Each number is 128 + 32 x the weight over its row's rms, rounded and kept within 0 to 255. Layers, rows and columns count from 0. Numbers have three digits each. The size before them is the row's rms in percent of the matrix's.

# layer 2 MLP gate, 768x384, rms 0.0723, rows 142-158, columns 256-383
103:107159099127143077148113134147170137083169075152104091153147085075110125120160125132037177161163160101176079144158083098123127126126163116136151118085143126117124153061128116160061145167167110097061120145130099149064099093129120192180103093135173143141141082117173095179148112160157132178129144056149113087191102108138097159130119142105154132141094153173107200112156103154158159131116
101:147114107160109076136089112161123105172073133112109143178158135124152166117047115188065182111106137123056117123119139075083106098124190104125094163110098132143103088166110114168121142108110134068110103155109169097139142152113128186201176119104119187140123110176167168158108086113061150143134125082162163093158154151188165130089120165150124087189152109122086104108128099097100101141090
101:108142035083104165119099139084118095100149115114124130105062147074126145094140081119121067091132159125119091081158147162186114132128200117086086132148132127149103114135101114135114066130119126076080118139150113177131100111183107133143138082183102189134121113157119094100155090094121138134109099121168098142106095152112125085151178060110171179115163118103134139195121114156176079152125
100:124133117122137113165164156129138116061106101126164155164074098102113141137179170160093163157204120127153178163129138179116119145183117183109135135134164190105094128175121137171122130160114113137147127060119128165077227099162098105186068091084094189187114151127127094167139080103069123186076086115151054051144182150129213147176135129138058098132138128142114134096120157182087121112152
103:116169113166091152080157114096133116036104111122134152101120043064126178139132115088168103123089183147130104118104137145096121110108091113164126166126085109135109159100137137173101144163068166122119085160105107132099151104131182095200134155109132155117156111177094149107142130093095138154069118103171139139038139128118156137085086098121134129227087121093118196149142132138109121069129
097:175154106145153123156128085116117110156121098121103155156146143127096070156158129165131103110126142081102120130127121131139082095143115167112079073084095095140121119131122129118083090117095113082134150058122132103083102115098090197143163112162157129137095130149091135122111129131154174153136158187130125113103106077155118146102080122144198187127073142112126114141141155149102140114106
111:106074096133155122138144142166129058075135161148141102091170116116122092101121144159144175140218115151132175100162152113149093097094191185080131148086125149186195116060105121147143126132147099148154160138160120062118122197147107169135149094147098175144132131063121105144112073115147071128135134126149137100162143165127111077102149114159096065202157140154144174143127156120151077152139
099:151058157136155070134100134099056179080124187098182120135166099130124118079096165117116138132184131155112128118149118120123167166121127136152094138162162184118186105197113157134102081118191103123164142138152120107091097092122071203112137187096021163125149186149124130146082114134090121190089095113152089116206174133121107120123188188086080125148064165130069076117155146122085137101151
097:129185118124108188105102102109139135085178099138095096087124137096116108126134119149133128107108120108163118112182163090121150153126079173151089220182163110179180134176118032128145154116120068062107130125078089109115166050098143131108088193115132137114228180089092086135153139125092138132095148115158111131176178103132097172106159181099149092117096117129166148109156096101110165130158
098:120111130143126129167103200073124163124127123165145151097113114185088067071100161156105177158146145132118196121152117133134173105086068112154128144138089145149095173156118092147129168064131081162092103076136157151083193145154110150156127094132170179104156146138177155161153111153125119206113095107092211082134157088129128131134088118077097140125145140117143130180116151157129133108170
101:186149118128114197159073094146185092120107127147126163143090133121112161128120149110177140129111163165069096108105173155133120058160150128162104116118086060097130145124107093175139124078089170128138171178148058076132093149143097077165088187141091165085130150135132080104137203133155122133088141108174144099106131166141158096194102154160192111168109142151206118135140135106095144172135
097:125060150150094133123131107089151157131149098108101096128099141081158129135069157061132097154088163145155179120141153131131187127094072113194154178097133169127151113167120162099152181088140116201153111122102088191197151136088110090096135116169172100154138123143134139165123100118128111099141105159129090053131141178161168113107120083166157186128132133152112087179108134184164212163135
101:149139204136158081130098083073109122151159125171149168180125111169165106162161105149156129078104140113144136150160163107137173150148071143096130115105092091123082065099158182131073125093146129071097126127160154152107146171073118097117118147097159169066093171127077141168159099092129163144122095091090118108156170134136145194126141149123120160170137111154097178116183102102116032102097
100:181085138096132144079112152132135195160164088061141052146155122076151092161143127147103120141096152089131108180107121115132142132181139121148101107124105181159115115114166099157151108156150126112141154101133000197101076132069153157170154144153150158109109203162178142110169119124149101137134128113106114154144140088125116154181033143104148177165129144118132158113168103066100085158164
098:120148137135113166080166134129108044180137104120112102047108140161104095140131169099133122102107156135092092121132104123115080154118170112123134157156083134185169134110187127126136131124151135041127090135095121094105198127129136130165189078114117113129127141115158116158122156120162092091146169146106135088137174130102119149124109143137143147099122187165157126114102070160102154115088
100:115107124119187129049072135119103152076147135093138179152141213076157087124095075123120127145156107146092115057169142127107118154094123191136179153145202054114133153111157165116170071135106088116073152160165139144147130094125146120126128097181141085095086142095173040118119135131120125098143130183131117135146193113140096134068082137117141110176120161143114177079110109072089097161118
091:079096068123157154129155195131154136051113082165084150116164146127095080121125146093088086129182122111128038160154137124116098190112185082139109089098104219145147114170105107145135110127184119134141087110135132161091135125131175090114124098122117124161144132195087132120142152089098156173105129131117095103122163058180065169180075141113138182088105083111166097189150071156147109129115
# layer 2 MLP up, 768x384, rms 0.074, rows 142-158, columns 256-383
102:093160185098119112080096130108131135106066126126110148089142152110081103144136147163097181116176076099196163094114083134153196107129090141126153182187185076168114100089105136100140113163113082093157088170124074127131149125154153111178152091066147130139150127119085081114121119140172117113142130119104102149146120124114126121134143182152178151180113136113200111103122146150081154111128
100:125158169118158073100110152150109107159132151157105097120157184067029171155148151076202161108125095155138132149111065057164109108152121159184118099120088110106081181133159185165209135094165102115155077143129098159155121100072119077184110160108151146138101178130091060134095122119189145062190116197136128146078090093180089112119072079134147177107120146115093098126126095126112177130190
106:149118158118167135162134140052140149126066107077080111230078117061148112092093166127145157099106152140166124088066164141146125138091144086128131128147099079169117141144129128113179114152132151153171089135147123147144079138139144161133115098164164152145110079116164101156139097170134115162132144062117095104106110128149136095063102070074104115148137118078162112134123144094120125127208
099:142133129199128166141045106103156133118181123151158132138130172085108089124122159137100118137150063079101125148130117153130135153109106125129105114140168116091100130117124158122162138119128114140127134173164205157135122139189145107142146144154066169133176152085109140105161095107154107113169153184161054091082125155090087126189157138135089087080137115143131107093103180163159129142142
098:120136161128134128141086140146143177158105108099155108090082123156086162091116106108120122114127120121124139122169166080104174138113084156163094135166069092136111123148117093097102117157140138106171104078087137124071163125118129132071119066129133135187137139169146122134159130143102137162097103108131123062138179091096110111152114108124099148094143093105111131191174125136101145191068
094:165194152151119185160127133142097158140116127162163059204170100165094102100175119066160097139120153172084104084111101157187135128197076125129130090094101115118135146137132188132150117177155150146131069131113111114126091116139104074069081113110148133125149079048129129131116144140095145092119199157194124129154078119150161109167099044091132113140119150094112115110102076108140169188077
101:113141177136103095106124177084171155159122063140079126171148114118102091124150108098125108116113141046175115098132136122129118176133107151146085138078125177121166112177130185139114088177165106076070131089149116116080092113151107112129110122144118149142132163139096130159175156105104175145107131159106109108173125123125134165129130094141098157177190108111115153135134140116064127132104
095:199142131090080131119123058118146132142203140105116135136129160187151131106097107125190117095125097141101083148171116139130133139132140162125122107084140154100056059162151158132125109123143109129175096093079161198140137141153159144121129171121158102128146138092116161182130145108136124131147075118117153066171113200094099163081084088173161101173122143106083158112096130159134152153098
095:139101096162100164125149076147133155091092143140142119149072092106181110096170104137116118085123175126132099088173119137155096124086113068134187118174156171108112161110111118131105169088193129104116162081142060151110109151187126134135095145095149155164125042098068108177140089119145143129125172106149104122139090107115137185115138171119049138126116063136156125155119118089056144098173
097:145148129086136160130142143160101085127113151045135140140174131183226140130127105107139089116148185182129163116079128153160126133171139111094101099157151072153111094139143150130102173177125155160163107096158113149098097141132100116138134104119157174119085063079117141104082150148123162138147069138131139113137138149147154145134096149182181163095155114124056129094090138098128200183140
099:094085181099108152076063118138168108103196135064125149160073109127169146118137151184160101103102142120192134128161116112183125142141117135169125125129111140178137141146151185117074128133120139186113176064111124122129173091109113107124145153118136129158076206119120125095116151153134178127109148155088117117133078153103142112127092118127143072144173094184109168147096085087062110103173
101:132064167176105133097159108126104145165151190124111108157111121183068128103094120115124142122085099198150129112146140216078110145150119075118134150144110133108127134106117112182113158172139154159152149105144123152053164106098131147069116136080063166178112168094111147095156076071154148156102101139144134086178098114125084093051113059163157139078091158112133169130132091128172172146091
099:107141152045095156119138128130140151111119095130113158115148160176106087084127065120115076088099121174146163094151164151201122139098114142103120175122081140171128117146128161074091188130089098096156163160177095061127156119139110150080153161103159194120134084066102103074158095113140110147088078118175109133168078070150132101099094102120147190135107147151079144116202137130137092118101
097:103152060144151146128152058116124119074098117108133138111107108217125132116150118105129108147147189161119123092102052107103109105140101195032108157112122072112163155173068146110144128073071136161146119144154161126101123124113168111132090090094106094126133119106166086124112190180185119157145156129153144179106124101184129151087138129121125125145162141153145163095153041116158155096111
097:088135104100152160151128037026147110135106164111170137070121108188118116110105068124135145115134142143150050153088123080165126102147112166142136117160077077108137151147048141150175126087140148119179112166092168110146164074130120168140099121176144132119117140101134159094130125122150154080156139220139140108123140106094108141081104100075154158110131183138108072114180096045136097113058
105:150143182119145153129120139117106199070106124137135121149102071077139182126098165107115152121110127067106120154144101170130141124158086131114115122134090143100100176127151180104106153111089108116105083162129141136099166117090148161190150135104132129181170104120152125092100161161147122119129071173089146178172111088156087107088104124104142124141125140129097145118111125153136103113111
091:073109117174109119133133108150145142159128098134156105150053123056145168100093160121129136188134168164096164129129111122117166125126137179146164107102143116179118108122126154124099106082111134110123136134082110128209098106113162149125205109117113186145127157153142140107142098164141095093150092143149091160112080142136188143095093090144159107144146117147151125083144146138123149106067
# layer 2 MLP down (transposed), 768x384, rms 0.148, rows 142-158, columns 256-383
095:150167140149136062149121099148142099079106084102164076113146097113114151112105083119124132149182121139111053187136159168159079087129169116116118119065119084097121094194143150125120153128239102106097146139128092180112088111096146129116105161144149137131107188084167187134160083184198152137143156120202146090138107047149173097143153149121113075107053129137096129156130112120206200172133
100:090158105170192110059131131143155082113127159138164113149106113137094118137209163120151082115126106128200154188118134109191171151094116160117167092162126140113109123143173123107199126079155093161139124188171161191147147132150184034111090099117187112091141127142107128067050099062142143147133136164097102167086069103118107139186118078095163135121151176100132136140088108078107110134140
103:191133131126096086169126150113141122156105169180083110141105154148100115124117214089186112162096152165138125122100160111161126072170114158118105124118106137169124134127151122152132170092139138109159056104079090144021121156179116111086068181134152118136146144109048118131180144151153167102094094115107132150106076193130093102114160088139089087180148154160124136093111198121137124158186
099:115123166183147144157206093112166134097193125142152164084144155117159126098066109118134153094075097139144148122142174042154149148128083136206173123084136150170130121136081127125124118048128175117115160187150194080136082112207154157108135125147172108110171125176155236053109141148071100065125099132086100216150121105087086150124086121154133113150080127130153123090100114136095101168114
099:104175160136182104106165177092112098182133115139158189151136103128149166105137091156169106134084147094115054162114122160131128089105115167051060145155097146117135041139107139083130106161099133138130185136148114178120170096162100098141135162169183174121108081102146142134185118119108133168124164089145145098088121133100126090137166126098103088135078055097129106132115101089103084113185
092:133079136133163143122100141179185136129108129091130188116105140127087160136091096174143120139088177108191114163161109063038159150106167137084098124145140145142124104120111094104175114094193177108115179067100148176104135192142104169149132154134094095097130112121123104119131135176157121119157145152074165114156202180120119173095109145130103101140155156117193135106076170131132110126145
103:137121120129124086143097141184169153183138073150124111117123133096113176072144185064106115140105179199131137126144098099062138167160172183077081143140131133166143084082041127120208164151143113104146143120148119185117166130116137164157100205135115143062152130076120131088095132158193185129084117097182189159061109141151133117117100137129172161149112140099143161153163139148128096130116
102:144116086133091126158171093178188118154114142167119126143126108201145183144093106185074136119118131125155216123191067195140152110159126085137132165099124143147138159090121131114122137154099121140174155072080173111101119141113183139137158126115168129099136081107120094139186069074067124110096168100171138173157105155143101132148151151149113154155117087093134151116120106097107114188185
096:122160098130094100084112139127083117125132101122152102189138151132129184155135116134165101154118058140123085150125113089161159179120108089157129162164138099157095133067167110149172161126045134076078126098190155104093160114135144128118154163095117186111102132116210132141149125102117087117114064128144138140062076086139109140157121180055169161129107200152132130039145132095139107138084
096:167117186130094157097111121146112111134155109074115099197120090124172080103161124151128124108164135056135160137134126213182090132138131154081169104156138134162152165090116170112102066154212131135149116116088112128109116137123083115150120169069072116129048195149099105193107088126130151117178143062135115132164154067057075147137198069154153108078182152142156145106082111075126081146131
100:140188064055156084116105146122185147111157113127134127155152172108138142089143133115159160082120092140114072164105146108148090115155169116083094178091170143166114190120111165120120048116111127148118138132132134141121209140127134094109150128110151103171151132121080155173116094094088150095159160051076165148069136090165128132163123150149097028113132179154135182195093128125126098103150
098:147101141099134122150155142168113069139165110104212114127135162182115125121122074131130117173087143166123102095124135128134185122133175102129073080143168126107183150145101063092140110154137095165065144106120171098165126129156146148091137105140104140053100122140168161086115161118171154122134183108132122143109102114106161093114114177156166083080118141126118151095110131152126138067101
099:117132134150110089136121102092105111148164108140128120143106087106171058122127091157169183077131099151115117156131126132195141108115111119155121176101159093131090152090158100158146073187132129144164059096127132089108117116072177107194133070093122180110151119150113172137118159116069103154122137150159131127112182125102090177151099104077110080124105167112127177159072102149090101044147
100:085129103137133151185081125142180133135099095098239097117113139188124216137095073082132084086094121066118113118177103109119145158107159128091118081141100088112151113123123136169151055151255158131154144114111084187109144075135101136107131161165112092134087118159189157138154114110125102086068131139100040123196129159081115147143128127130106161162156131111110115164109119110108149142174
097:168136100139140112198173121100142158136168129109150141099165120153115166086087142179122061123172084147130135095159085120167141152139067196134124122123133095121155143070089204147080173182063156211122111173149115099115099109134157094115109168161091099127168118154167189133062126133096082140112076131133100181037111174140128075128111104137158143107123122031122117107185123093063172142121
105:117114171121096158099121068136156178129127097092155169120119134117137149136132117135135135155094149117111128066139141132102114072108141139213117165157134125150120112084096090106120190143098100109072140118095076139130153069133160103108111120163199178165167115107189135143124191159092152109120106188109125096127150105101123139062134125108149092142111190129142153134081090088160146183098
092:156170164123139089168148079075151112120099138141110123075130162136157150163092100130090128112104125126078152092066107154180116096064157163144181156108116119149153167145116109165148135132116153097150154136110128067203107101164079100146124143146106120113180098065117113109144098120094128104153135085128167102187111157142090134110109190143101117088162165135136157118126157116110109157076